From a checkpoint of a small transformer trained on Wikipedia: a variant of Adam for these matrices, 4259 steps.
Each number is 128 + 32 x the weight over the matrix's rms, rounded and kept within 0 to 255. Layers, rows and columns count from 0.

# layer 7 MLP up, 512x128, rms 0.13, rows 329-363, columns 0-63
[[185 191 117 136  47 143 161 113 104 167  92 178 128 139 159 127 144  71 165 122  79 130 151 144 119 111 156 140 159  47 123  87 192 129 177 123 124  87 132 128 131 183  88 141 111 115 156 171 125 113 130  75 128 171 117  85  96 155  93 156  61 124 154 120]
 [136 128 121 115 126 238 122 141 104 161 101  96 114  90 118  72 158 118 144 120  92 129  99 119 164 137 149 169 174 181 153 120 137 138 160 148 126 150  97 155 119  72 129 173 123 105 184 120 117  99 141  97 150 212 175 158 110 113 149 142 175 156 143  75]
 [ 85 108 109  89 145 126  98 139 104  76 125 175 157 127 143  74  97 136 171 152  71 128 122 107 176 141 155 121 161 149  69 125 160  96 128 158 147  82  86 156  78  94 139 155 121  94  75 159 134 145 109 151 127 111 175 178 167 142 103 128 126 118 123 119]
 [111  91 170 123  35 104 138 176 138 136 202 166 151 139 147  85 145 122 162 130 139  78 134 131 105 103 152  64 109 105 136 111 134 138 128 182 119 126 136 122 149 140 160 225 118 157 184  84 156  65 115 125 119 150 102 145  87  89  94 142  68 116 126 129]
 [ 71 109  92 113 152 103 148  95 145 137 125 124 125 185 128 127  90 155 123 119 148 155 139 101  83 163 117  83 130 116  51 158 112 110 144 156  94 147  95  95 121  91 114 200 121  84 126 142 119 129 158 125 164 108  83 155  69 144 164 154 143 100 105 102]
 [115 153 147  92 112 113 146 146 154 115 132 134 100  99 169 137  76 113 139 117 118 133 126 108 107 184 151 104 115 146 132 145  77 158  96 103 124 117 127 174 108 158 124 132 130 121 149 187 111 131 122 172 165 113  91 120 133 155 109 123 122 118 134 114]
 [108  82 139 146  98 145 115 146 122 111 169 125 113  94  66 118 156 139 143 117 141 100 167 157 131 184 154 163 122 103  64 107  86 129 163 143 131  80 185 110 146 105 108 152 142 139 162  67 163  65 203  67  69 162 164 163 143 170 113 102 107 131 143 102]
 [ 91 143 207 132 145 157 122 108 145 165 132 109 105 166  82 173  87 170  95  97  93 172  95 151 140 126 170 100 131 155 154 131 117 113 155 149 106 187 151  84 161  86 102  34 124 180  79 133 106 154 176 135 137 147  90 118 131 119 198 152 110 158 191 145]
 [ 95 123 172 101 168 180 136 141 149 166  65 147 154 207 113  89 166 167 118  67 133 147 149 101 134 169  97 124  84 102 160  64 124 106 119 140 126 154 110 164 150  95 111  92  99 136 181 134 136 165  78  91 123  93 116 176 125 127 132 137 105 133 105 134]
 [100  59 139 117 127 151 158 150 151 157  86  76 173  84  99 170 141 151 159 112 115 131 156 130 104 157 121 110 129 129  78 153  82 101 107 149 122  83 108 179 149  98 157 107 126 117  92  75 158 141 123 175  67  99 139  95 140 123 111 134 152 150 143  98]
 [159 141 177 153 112 140 112 152 107 128 139 145 101  99 132 132  76 125 141 134 128  94 124 123 135 151  97 149 127 133 163 166 168  99 108 130 128 117 135 152  90 155 119  99 153 123 108  49 173 163 161 110 102 118 128 126 118 135 102 139 136  99 133 105]
 [120  97 148 120 110 138 144 154  93 128 103  92 112 100 136  58 178 135  84 129 165 130 120  65 120 137 121 138 179 180 135 143  72  69 132 123 115 130 170  93 153 136  83 209 152 121 103  75 139 188 142 128 149 103 132 145  81  67 106 124 175 142 152 127]
 [144 158 114 133 100 139 156  70 171 134 143  99  69 129 144 141 131 111 116 164 157 159 182 148 118 126 125 126 187 154  66 160 165 124 196  83 115 138 199 123 160 153  97 138  80  38 141 156 139 108 126 155 154 103  87 118  91 137 162 145 191 170 133  81]
 [131  90  70 125 115 173 169 114 135 186 158 138 142 152 126 206 127  91 122  96  91 155 120 132 159 214 129  94 137 150 172 189 208 111 175 123 161 129 108  83 110  67 152  91 122 127 101 111 114 133 100 100  97 161 148 147 157 137 165 123 148 128 104  72]
 [118 168 150 144  91 100 138  54  90 129 160 158  67 175 177 135 150 175 141 119  71 126 120 146 139   0  61  73 139  71 119 139 109 134 114 178 156 119  60  97 138  78  94 182 180 134 143 160  71 158 118 153 134 119  85 126 147 135  61  66 203  97 142 154]
 [121 136 126 127 184 172  72 126 128 163 143 153 172  83 204 113 162 135 200  82 143 138  87 101 115 103 126  93 135 166 141 171 103 206 131 134 106 127 121  94 139  87  99 133 122  90  91 163 124  80 109 140 131 152 120  64 109 144 116  95 116 131 125 177]
 [ 72 170 108 150 129  73  97 135 108 152 106 171 136 179  96  98  90 219 140 144  52 190 132  92 134 147 183  91 140 149  62 118 105 138 157 162 157 132  88  70 175 162  87 110  93 101  82 188 131 147 104 206 103 177 195 125 140  87 106 169 124 132 120 139]
 [ 52 165 176 116 111 116  83 127 163  93  98 152 160 172 204 154 153 120 103  99 138 144  87 198 139 107 147 130 102 111 143 115 118 178 119 140 155 108 144 130 120 154  75 141 205 103 115 151 153 108 111 131  99 103 116 115 111 148 130  82 118 146 167 133]
 [144 154 163  99 124 168  93 111 180 120 150 188 137  94  93 108 160 142 152 128  90 127  89 159  95 204 151  69 155  88 138 135 137 159 159 149 157 146 100 126 169 118 126 149  90 172 181 156 121 174 161 160 119 154 163 192 166 134 161 141  99 144 159 116]
 [154 146 120 112 112 152 108 137 137 124 101 157 127 169  40 115  58  84 180 123 134 181 151 171 133 154 152 106 130 154 134 119 145 136  67 164 126 150 132 139 115 102 127 156 114 114 112 166  91 141 125  76 102 131 112 168 114 109 150  88 133 103  59 118]
 [105 132 181 144 137  90 113 137 140 162 101  90 133  94  64 100 125 185 111  55 148 160 136 153 140 125 132 120 148 143 148 107 178 136 134 170 151 133 103 143 105 105 154 164 107 156 110  55 102 166 141 131 113 181 100 104 172 126 124 146 111 123  92 132]
 [135 150 172 134 133 117 161 102 118  65 112 155 112  99 163 124 139 173 105 119 170 156 121 153 139 145 128 133 142 131 141 136 121  99 108  88 149 124  97 165 140 110 192 113 112 137 141 201 132  87 155 102 116  99 128 114  69  77 113 201 120 174 129 107]
 [106 102 137  94 118 149 146 141 110 143 132 106 183 132 128 116 118 130 119 111 150 139 128  55  94 126 131 137 135 154  97 108 109 174 146 104 101 140 104 155  97 140 121 147 155 108 111  97 139  85 118 147 131 134 164 101 178 115 108 142 131  72 124 123]
 [101 134  51 155  67  36 120 126 173 131  71 174 150 156  89 122 137  72 108 199  68 112 148 106 188 126 122 135  93 110 133  89 198 110 124 153  88 132 100 117 152 147 190 159 117  44 153 144 128 107  98 129 124  70 149 103 194 155 112 165 111 132 134 124]
 [142 169 151 139 145  83  96 117 138 175 110  96 159 129  81 191 185 144 183  63 144 122 144 141 105 158 162 138 142 123 169 126 100  86 106 159 113 145 129 117  93 120 125  96 136 146 117 160  75  89  75  75 217 152 146 188 139 122 180  93 141  79 123 137]
 [ 99 114  80  96 126 133 110  66 159 170 131 112 144 130 158  75 150  81 164 153 148 145 169  96  87 122 139 142 106  66 156  65 183 210 142 138 183 164 149 183 116 138 150 137 134 158 140  91 130  96 193 164 125 179 111 104 140  95 165 135 178 172 160 100]
 [ 99 114 125 118 138 194 116 115 149 118 133 173 162 157 172 147 123 140 109 226 108 164 145 142 235 138 110 151 231 130 125 177 172 138 115 166 154 126 108 108 135 116 127 133 145 122 114 130 135  93 110 134  97 185 153 117  80 167 124 155 109 110  99 150]
 [104  92 103  81  85 153 132 151 102 130 155 123 124  75 136  97 149  93 166  60 113 156 177  88 170 131 160  67 118 121 124 140  90  91 167 146 109 114 131 104 105  75 153 186 147 146 155 151 104 102 115 115 116 211 129  61 148 120 187 107 210  85 125 141]
 [138  70  93 155 126  98 120 136 145 129 132 137 152 106  55 146 192 145  89 175 128 177 119  88  63 166 150  65  99 185 178 149 178 133  87  84 133 140 141  62 149  86 118 101 184 146 127 100 148 136 147 172 140 140 105  96  98 100 153 133 164  90 170 117]
 [150 147 148 147 148 140 150  79 126 123  59 198 149 195 121 133  78 166 161 131 118 159  77 123  46 169 174  86 209  99 103 128 141 107 156 153 107 158 159 129 200 161 167 112 178 185 112 101  72 137  79 111 135 167 107 104 119 105  54 173 148 182  94 111]
 [ 71 128 110  90 115  73 154  55 156 114  72 182  97 133 168 182 105 132 185 159 127 111 108 174 139 129 145 112 119  84 183  79 155  73 104 171 128  81 137 150 107  88 115  49  76 109  87 100  45 132 102  75 113 131 171 128 136 168 152 115 135 115 106 162]
 [131  82 116 185 116 109 139  55 145  98 140  92 112 114 125 154 119 126 116 195 174  77 146 149  92 125 151 114 162 128 101 119 139 149  96 125 135 152  88 111 107 126 147 122 115 119 140 133 130 134 101 126 137  78 155 138 198 121 124  62 133 122 116 121]
 [150 146 149 168  83  65 132  69  98 140 160 100 141 132 180 120 131 146 128 160 129 115 130 100 145 149 136  94 125  98 161 145 119 110 177 158 109 162 124 153  86 164 100 136  59  86  81 155  99 155 139  77 166  98 173 118 111 164 154  76  92 143 192 113]
 [111 151  58 116 177 115  99 174 137 103 125  99  78 159 165 149 154 181  91 106 140 104  68 142 170 147  79 132 135  81  91 137 152 125  86 175 158  88 140 137 101  81 137 140 139  89 178 180 106 201 103 107  82 170 149 155 171 172  90 122 130  39  86 144]
 [173 123 121 155  90  59 140 179 118 161  87 152 118 197 170 129  86 159 165 168 122  97 116 105 121 137 133 183 138  69 123 137 143 128 113 147 144 142 137 109 127 150 115 164 133 104  92 133  96 127 155 134 175 161 142 160 154 181 135 150 130 100 101 147]]
# layer 7 MLP down (transposed), 512x128, rms 0.127, rows 329-363, columns 0-63
[[142 150 123 137 144 113 211 145 103  99 159 185 127 172 122 113 147  93 125 119 140 184 148 102 108 135  94 128 109 131  84 161 150 123 146 108  81 113 118  83 133 176 129 156 103 112 119 100 116 151 150  80 109 155  94 122  91  99 110 118 161 108 166 128]
 [110 156 133 123 120 117  51 163 106  92 108  86 124 107 128 158 165  67 156 143  79 137  94 135 142 141 164  70 118 123 195 173 136 116 137 153  79 148  94 132 109  96 161 154 163 134  93 119  71 119 118 145 115  83 146 143 122 103 160 121  70 104 157 103]
 [140 108 112 153 132 119  99 142  94 168 148 150 115 161 136 140 117 149  83  85 124  30 126  95 123  79 144  87 128 121  81 112 132 103  57 162  75  98 172 122 102  52 115 156 146 102 182 152 127  89 117 154  70 153 151 208 193  73  55 146 112 115 107 100]
 [176  74  96  97 105 178  87 166 108 137 129 174 148 171 152 113 134 149 121 146 148 116 149 141 107 122 180  79 141 141 130 136  92 160 147 121 145 128 110 121 111  98 129 162 141 178  60 128 203 126  86 141 106  75  79 189 167 118 107 109 151  96 137 111]
 [153 107 131  90  88  97  86 151 188 117 110 124 104  84 150 150 120 112  96 138 103 124 145 144 160  97 124 147 115 187 175 112 107 106 155 207 156 179 109 129 134 152 122  89  92 118 132 137 152 113 129 157  85  99  93 116 128 135 109 200 120 140 149 103]
 [118  98 188 177 151 116 133 122  98 120  89 141 142 104 126 176  87 146 138 140  84 122 157 150 131 127 115 143 150  70 151  87 140 105 158 124  76 131 127 156  99 137 151 131 129 140 123  94 112 146 118  58 152 161 181 137 151 208 166 116  93 157 117 149]
 [132 189 156 152 114 106 122 133 139 114 159 121 158 154  44  93  89 105 137 126 169 126 150 203 122  74 121 131 138  89 150 127 128 111 116 160 144  99  85 123 128 122 101 166 178 120 186 189 103 131 134 131 120 121  75 108 136  86 110  82 114 159 147 147]
 [228 103 110 122 125 162 230 147 118 112 117 173 155  97  60 103 153 108  93 198 145 140 163 186 101 118 166 152 182 119 147 173 132 156  76 161 143 106 144 108 208 186 137  82  90 100 145 101 100 127 101 117 116 111 119  82 118 208  94 197 140 196 113 142]
 [125 106 112 122  93 132 163 110  91  81 141  91 148 153  63 149 109 159 137 138 127 101 162 173 142 122 153 147 123 187 149 109 113 145 122  78 124 162  85 104 105 161  66 125 112 142 110 109 153 207  96 186 142  89 118 129 112 101  89 140 138 144 149 165]
 [163 141 141 108 131 132 106 121  98 149 119 178  81  71 188  72 178 148 119 171 122 116 154 160 116 103 133 149 125 132 165 117 165 126 174 125 102 142 165 127  96 153 103 141 131  84 155 105 108 119 143 154 130 143 117 110  93 112 102  88 141 126 153 123]
 [146 137 165 126 115 150 160 121  90 126 157 118 132  56 139  68  56 115 149 114 103 109 140 101  44 100 111 125 134 177  77 115 192 146 105 181 110 107 129 132 162 108 118 162 137 141 115 141 118 112 155 166 114 152 140 112  99 140 105 150 145 125 139 149]
 [154  83 123 141 137 119   0 144  99  72 120 137 120 162 134 123 178  95  93 148 120 139 163 140 173 145  97 126 180 117 112 135  96 111 170 156 104 160  87 123 118 123 163 182 129 105 117 131 159 217  52 138 128 135 100  75 128 121 116  74 152 137 146 161]
 [112  88  78 120 140 144 115 128 139 155 129 120 142 104 179 124 147 121 124 135  90 119 101 192 119 130  95 132 152  94 121 137  91  94 106 160 118 187  94 156 179 135 153 102 102 124 112  61 142 101 153 129 106 156 102 152 169 114 206 106  35 161  33 205]
 [168 168 140 112 125 133  46 118 139  77 158  66 139 122 126 133 137 159 159  78  47  88  60 130 131 142 173 156 145 160 127  81 108 150  75 151 149  99 133 145 130  95  74 100 141  61 126 109 113 201 104  98  96 138 117 174 139 137 129 110 169  58 129 148]
 [104 142 130 132 100 127 134 156 135 166  89 189 144 134 141  93 134 145 154  91 153 144  76 124 143 188 150 178 167 140 142  98 172  76 112  92 158 165 119 169 106 120 163  96  96 168 119 154 134 180 164  65 128 183 122 151  58  73 125 108 125 175 138 150]
 [ 99 180 129 169  90 161 111 138 133 122 181 128 119 131 140 167 108 147  86  98 130 133 181  71 181 103 161 129 183 111  86 114  93 130 150 125 124 107 139 103 148 126 133 122 139 120 135 101 105  62 144 162 122 186 154  53 115 122 135  91 119 155 132 179]
 [130 135 117  82  97 128 208 127  75 111 149 182 136 140 131  92 110  99 135 145 121  95 135 150 118 122 161 127 109 144 156 136 123 207 166  88  94  68 114 122 178 122 131 126 146 184 123 109 118 143 134 116 160 169 139 176  64 158 181 185 140 149 145 117]
 [149 140 162 130 101 120 199 103 106 127 160 154  97 109  94 139  48  98  58 145 107 162  88  94 199 104  97 147 122  96  84 166 124 130 135 124 142 123 129 172 171  50 116 105 122 137 120 152 132 156 128 117 132 120 115  95 102 149 121 122 108 140  81 167]
 [167 110 104 136 145 165 152 179  96 137 142  87 192 124 143 170  65  99 118 132 184 115 100 125 171 133  70 183 128 171 126 115 153 158 110 118  84 144 106 116 106 114 185  60 112 103  89 118 166 100 117 166 164 176 145 104 117 109 134 133 121 114 115 129]
 [102 139 200  88 119 133 181 121 104  72  95  69 111  72 149 132 140 174 120 136 131 120  96 103  73 126 126 108 122 131 129 110 118 172 171 103 147  88 135 168 124 115 124  97 127 147 122 159 159  98 141 171 140 168 170  96  91 175 130 153 144 143 123 183]
 [160 106 140  66 116 112 104 132 112 145 142 148  94 108 137 143 141  86 101  76  63 137 102 106 101 101 106  94 113 104 106 138 123 147 147 153 154 142 151 124  75 133  85 103 115  85 108 110 173 129 142 121 118 154 119  97 140 143 130 143 104  81 116  85]
 [123 150  60 127 138 127 115 130  97 155 140 139  94 170 132 153 116 119  85 143 150  70 131 167 160 109  91 119 146 118 155  96 117 135 172 113 172 209 107  74 100 128  77 139 101 137 101 151 170  85 113  92 131 160 116 153  65 148  85 156 112 130 162 153]
 [146  88 127 141 121  96  87 166 135 135 129 107 104  79 166  83 117 112 126 157 129 101 166 173  93 135  68 104 138  83 191 105 131 142 123 166 143 130 146  96 102 104 136 146 151 119 127 130 117 159  77 152 102  94 139 121 145 112 127 162 156 147 112 133]
 [169 108  97  71 125 128 186 112  82 120 153  89 126 161 129 139 144 142 118  74 153 144 132 168  90  47  80 103 138 155 128 120 120 152  99 126 157  94 139 123  95 146  64 109 137 121 118 191  82 124  72 172 168  74 125 173 168 132 209 145 169 130 113 122]
 [160 141 145  83  92 100 156 143 125  70 181  73 162 151 124  86 130 166 154  96 137  98 144 122 175 166  97 158 112 161 101 144 118 128 114 140 124 170 146 119 104 119 154 182 156 149  72 128  77 166 123 118 193 150  93 187 112  92 143  90 150  83  76  76]
 [ 79 134 159 104 125 150 219 127  86  37 143 140 131 177 144 116 142 155 100  77 135  74 116 158 142 125  58  84 123 177  91  99 169 168 110 152 131 124 114 126 136 117  91 160 158 105 154 174  88  94 142 107 169  66  89  80 173 136 141 120 143 117  94 144]
 [158  69 107 156 130 162  84 101 160 142 188 121 175 140 165 163 140 128 170 166  82 182 121 131 173 172 140  45 153 162 156  90 151  92 135  92 196 148 145 161 128 116 142 138 143 101 188 135 145 165 104  96 154 118  95  82 135 149 192 114 136 197 211 167]
 [118 142 166 173 118 170  96 113 180 138 159 112 141  80 117 157  98 137 191  92 126 127 101 153  65 126  97 134  64 109 147 136  95 122 160 124 165  92 129 113 132 134 132 167 108 120 151 120 144 126  82  75 120  84 170 151 136 193  93 113 143  91 154  87]
 [127 145 134 132 124 147 105 126 177  97 102 152 119 123  99 115 116 207 120 150 149 123 126 134 104 110 105 153 175 188 167 126 133 164 130 164 100  70 113 121 129 133  74  98 131 181 158 188 123 100 133 133 107 188 118 158 184 179 147 137  89 150 135 149]
 [167 213 124 176 136 131 230  94 157  62  95 149 102 182  46 161 105 159 160 144 110 146  84 133 119 110 204  95 163 110  87 146 163 113 148 129 152 156 153 111 155 162  80 138 180 132 167 150 131 136  98 146 111 149 130 118  92 193 108  81 109 147 196 180]
 [115  97  91 171 117 138 201 113 162 116 122 102 150 162  80  81 184 149  78 122 177 138  95 103 104 127 136 153 168 123 149 137  82 138 133 178 129 156 148 122 125  77 106 111 124 119 102  95 142 129 186 158 112 121 153 117 145 171 140 136 116 119 100 102]
 [124  86  74  80 188  69 140 147 118 198  70 151 139 138 163 183  97 130 146  98 136 111 179  93 154 115  69 103 126 144 155 104 114 139 156 152 129 131 123 148 159  95 155 143 120  70 103  97 134 155 173 127 155 195 105 134 149 134 108 148 119 104  71 105]
 [ 92 140 141 175 123 136  82 227 129 147 153 120 122  72 180  81  95  73 143 163 127 128  74 109 158 146 143  86 115 152  71  91 112  92 165 117 161  88 133 152 208 112 190 117 104 101 147  76  88 180 149  88 143 112 118 168 134 142 147  97 112  94 117 133]
 [109 160 131 186 145 104  76 107 137 101 132 106  71 182 125 168 191 151  86  62  98 113 149  65 164 152 145  96 129  82 156 109 129 139  68 165 124 136 156 142  88 108 105 219 122 135 205 176 101 103  87 122  98 134 133 120 105 123 110 104  81  28 126 124]
 [127 106 136  63 107 147 121 140 142 142  94 130 135 108 130  43 108 138 113 144 148 152 132 155  99 133  70 157 114 191 122 134 163 137 122 108  58 152 154 160  96 147 176 157 110 144 158  86 157 106  92 152  99 111 142 156 142 136  67  63 102  98  99  85]]
# layer 7 MLP gate, 512x128, rms 0.146, rows 330-364, columns 0-63
[[130  92 121 113 156 163  95 184 130 155 148 147 100 103 120 180 157 114 135 125 127 105 132 180  80 119 118  85 181  96 149 126 166 119 126 151  76 129 101 141 127 135 130 128 145  83 136 141 104 107 144 116 119 128 153 110 103 134 133 106 115  77 180 127]
 [138 139 176 146 138 134 161  92 160 137 143 156  99  72 136 100 148 173 170 103 169 134  92 118 135 156 201 141 104 155 141 140  97 131 122  73 206 118 108 162 115 110 171 116 114 120  58 107 109 132 128 154 140 122  54  98 116  95 169 134  65 128 175 146]
 [153 195 164 141 229 109 112 155 174 146 223 141  85  92 174 104 139 129 157 158 123  86  73  89  24 125 166  93  96 110 174 132  96 156 161 125 139 104 115 135  27 157 145 118 127 189 102 102 159 162 144  97 124  85 159  84 158 127 114 130 106 142 167 186]
 [ 50  70  96 174 152 156 110 132 129 181 114 150 136  97  32 162 115 144 145  69 123 100 142 109 137 159 139 162 136  64 131  97 134 165  85 174  86 127 108 100 127 117  84 114 105 112 108 129  99 131  73 130 128 122 160 125 115 104  98  81 178  95 113 146]
 [163 119 189 179 141  80 120 123 119 129 103 129 147 145 105 154 126 148  89 132  49 106 153 116 116 100 118  98 166  74 143 103 153  74 136 111  45 153 122 177 132 121 134 151 157 128 135 105 151 145 154 119 132 130 175 114 173 181 150 111 119 111  97 148]
 [110 125 124  86  79 156 127 122 160 142 140  80 114 136  95 116 193  99 190 147 152 103 137 151  94 101 128 131 127 154 147 106 126 188 126 170 136 145 119 137 162  60 124  70  93 123 144 168 128 111 126 121  92 145 135 107 113  88  93 151 153 167 119  98]
 [ 83 139 179 112 122 109 144 202 167 135 138 154  80 103 146 172 161 144  60  77 165  96 152  95 112 140 122 140 133  80 142   6 130 144 115 141 166 137 162 154  93 173 135 117  98 130 176 162 157 156 166 144 127  80 109 103 179 112  81 109 101 122 181 121]
 [109 164 128 119 103 169 142 154 135 143 129 168 108  88 161 125 156 127 135 127  93 168 130  68 132 114 150 189 106 124 106 162 117 128 112 120  95 122 125 133 151 153 165 120 168  98 105 166 147 128 173 107  89  97  75 112  87  71 158 117  83 109  92 110]
 [152 134 131 139 103 192 131 116 135 140 104 177 123  85 199  96 180 130 143 128 111 157 171  83  54  97 119 125 139 133 126 134 105  85  71 146  61 122 148  72 115  94 111 176 106 113 177 117 115 172 153 103 110 196  93 104 120  44  94  70 123 103  93 138]
 [125 144 128 145 161 105 144 131 117 142 115 143 133 162  96 157 139 126  79 158 106 119  76 162 127  90 118 155 191 165 142 130 114 154 214 156  96 156 120 138 149 130 153 157 135  67  96  73  46 103 130 130 111 171 155 161 136 116 143 134 170 103 136 191]
 [135  54 159 130 131 129 133 122 142  90 195 101 150 157 121 160 161 101 133  90 110  87 134 129 140 120 182 147 126 108 203 148 122 126  80 182 129 132 127  88 120 143 118 131 116 135 154  57  57 140  94 129 151 174 116  96 114 122 144 105 129  88 133  65]
 [137 167 143 171 170 107 144 129 188 124 117  63 125  91 103 135 136 112 166 111 144 160 133 109  88  73 150 131 117 148 162 142 127 137 177  74 163 110 196  99 145 158 102 175 138 131  89 161 133 170 119 150 181  98 154  86 113 114 115 119 203 140 130  67]
 [ 81  99 113 138 122 154 127 129 104  97 147 160 143 172 160 113 118 180 154 153  93 162  92 124 140 164 117 106 143 128 160 203 153 120 127 193  92 150 136 128 103 111 126 219 159  76 151 113 101  78 152 158  75 102  79 158 103 168  89 116 124 111 128 123]
 [116 145 160 143  89  91 169 135 106 137  92 138  96 193 135 186 126 164 139 123 128 136 151 140  75 101 129 211 118 121 123  87  82 127  96 152 153 132 110 141  64  89 174 166 119 109  99 133 136 102 172 123 109 112 188 146 142  89 109  85 103 115 154  82]
 [ 57 112 123 106 157 157 134 135 184  77 219 114  50  90 159 171 143 139  24 126  89 122 139 137  99 113 124 130  88 138 134 124 108 175 117 138 109 145 144 205  29 191 104  95 136  79 102  86 137  68 161 169  98  66 102 184 143 125  96  98 122 116 174 165]
 [134 129 116 151 168 167 131 202 132 134 100  89 159  96 123 173 167 157 154 121 119 125 182 117 113 177 167 168 149 121 120 123 154 179 170 111 147 153  77 141  95 146 122 100 210  63 124  99 154  77 108  99 123  75 123  97 161 139 146 101 113  93 161 111]
 [ 74 116 130 167 129 200 110 133 109 113 137 108 107 143 132  96 179 121 114 101  78 102 184 131 143 157 120 121 109 140 105 135 134 185 113 142 107 117 148 132  94 117  75 113  96 104  45 216 146  80 183 182  99 119 128 106  60 139 167 139  61 133  97 138]
 [ 30 165 130 163 102  96 116 122 194 176 113 124 128 143 117 122 146 147 134  86  96 165 139  96 104 128 125 171 157  85 142 101 139 123 115 149 177 160 157 122 109 163  72  81 163  91 122 115  79 124 105  99 119  99 137 122  70 105  77 147 118  83 131 141]
 [104  90 109 150 133 130 124 100 130 126 215 127 106 137 159 143 146 214  94  97 106 103 102 114 202 146  90 148 141 132 177 140  97 160 145 115 135 186 105 136  93 113 140 155 153 117  72  63 155 149 184 158 135 156  92  87  80  99 183 156 113 135 109 117]
 [121  87 168 126 191  58 193 129 151 116 137 109 115 151 169 150 154 120 123  78 108  93 173 187 145 145 123  74 145 122 208 168 167 127 139 170 123 134 148 113 121 126 100  57 108 180  43 126 118 161 112 183 123 106  77  91 199  99 146 163 105 118 122 118]
 [153 112 134 166 157 121 155 140 157 124 152  92 125 154 163  89 135 141  83  85 151 127  90 119 181 131 131 132 137 145 174 131 179 125 178 106 142 177 116 161  81 130 156 129 108 181  97 146 134  90 134 137 150 103 141 119  97  93 153 181 174 109 162  65]
 [110 103 100 152 115 147 128 135 151 159 171 119 129 131 126 115 114 103 166 135 134 144 215 149 112 162 131 130 172 117 120 105 186 133 145 177  95 144 169  56 127 126 144 146 140 119 151 111 117 131 162 156 143 184 162 123 134 134 131  99 129 153 105 147]
 [121 108 133 226 192 184 149 135 141 183 143 118  75 126 128 156 129 169 175  80 144 179 232 167  88 156 170 172 130 136 122  73  29 140  87 140 151 118 146 167 113  33 146  81 153 131 159  72 150  99 172 116 134 110 127 102 106  84 102 121 171 194  62 166]
 [114 128  97 117  52 136 144 101 129 108 154 138  92 113 143 136  76 140 118 118 168 114 165 117 120 140 127 170 141  67  90  91 130 146 124 142 145 156 122 146  92  47 100 146 142 102 131 173 137  99 139 171 177 159 129 167 179  96 193 138 168 116 135 103]
 [129 177 172 175 163 141 145 135  80 148 160 108  65 179 147  82  89 176  79  90 178 105  97 134 125 134 122 101 140 137 134 175 133  94 134 131 144 143  97 109 125  62 101 193 101 119 161 125  97 106 144 116 143 112 140 173  95 116 103 174 140 165 101 117]
 [104  56  89 121 131 181 148  94 120  80 118 155 101 122 181 152 130 202 175 190 140  82 146 130  93 142 176 200 101  62 120 125  93 144 109 132 125 162 110 132 142 101 191 148 159  84 152 136 146 156 123 195 128 139 164 118 187 187 115 165 133 165 117 121]
 [ 90 139 122 142  95  49 162 115 140 135 161 116 109 139 140  89 119 166 131  92 145 141 208  82 139 156 120 113 130 153 122 176  89 161  97 168 125 153 155 123 101  58 131 158 114 150 131 148 118  85 155 148 150 109 124  67 152  98 176  73 108 131 124 145]
 [120 157 123  97 151 100 169 116 178 120 137 137  75  99 117 164 115  78 153 104 182  83 140  45 155 105 159 157  99 167 137 110 102  80 134 107 153 147 146 157 140  96 173 116  71 165 109 116 181 169 152  65 184 143  81 132 190 121 153 125 111 138  97  78]
 [142 123 122 235 163 104 198 158 122 153 132 132 112  83 137 149 124  58 161 188  79  97 130 110 144 135 124 148 130  94 159 122  83  98 172 135  88 165 134 156  98 136 141 164 122  38 110 131 112 137 164 158 142 117 132 101  58 141  92  79 161 171 103 133]
 [147  74 137 165 160 178 136 150 166 142 165 119 158  73  94  87 103  82  75 156 148  70  99 109  51 140  97 156 152 176 159 151  78 133 164 102 112 138  90 117 122 141 179 163 113 135 142 119 175 124 196 135 142 125 141  93  67  86 107 177 134 103  83 131]
 [180 113 160 129 123  36 174 103 139 148  58 118 151 143 175 132 113 152  89 122 136  84 104  43 145  33 164 182 122 132 125 110 156 114 154 157 187 188 103 147 146  96 106 108 126 151 141 188 109 124 114 123 175 171 133 118 172 146 136 181  66 131  63  74]
 [ 99 159 150 112 168 121 168 191 216 118 182 169 128 114 122 179 157 128 128  99 152  92 128 108 101 117 155 110  97 113 174  51 138 156 167 156 136 124 118 233 113 120  62 113  85  88 168 135  86  41 164  92 116 112 170 130  95 208 150 100 100  98 209 101]
 [ 69  91  93 182  86  74 188  96 139 122  79 203  94 131 103  92 113 136 190 122  99 115 117 140  93  66 138 190 122  78 116 118 203  96 112 118 169 175 121 172 133 120 184 128 113 131 143 133 154 103 165 141 141 116 183 135 209 125  62 233 140 127 159 144]
 [135 172 121 145 158  94 138 139 146 184  88 210 149 165 117 144 132 100 151  69  75 123 123 106  98 102 148 118 146  61 138 136 117 143 144 166 118 104  93 116 103 151  77 178 175 164 114 187  95 111 185 129 127  88 113 126 108 157 161 114 198 114 117 108]
 [121 114 118 154  98 109 134 157  89 146 100 178 127  71 131  48  89 146 129 116  86  90 144 124 128 104 139 139 155 114 103 133 168 127 139 125 152 147 113  97 111 154 132 157 149 127 157  88 188  96 178 177 112 139 168 116  86  83  82 141 144 181 123  79]]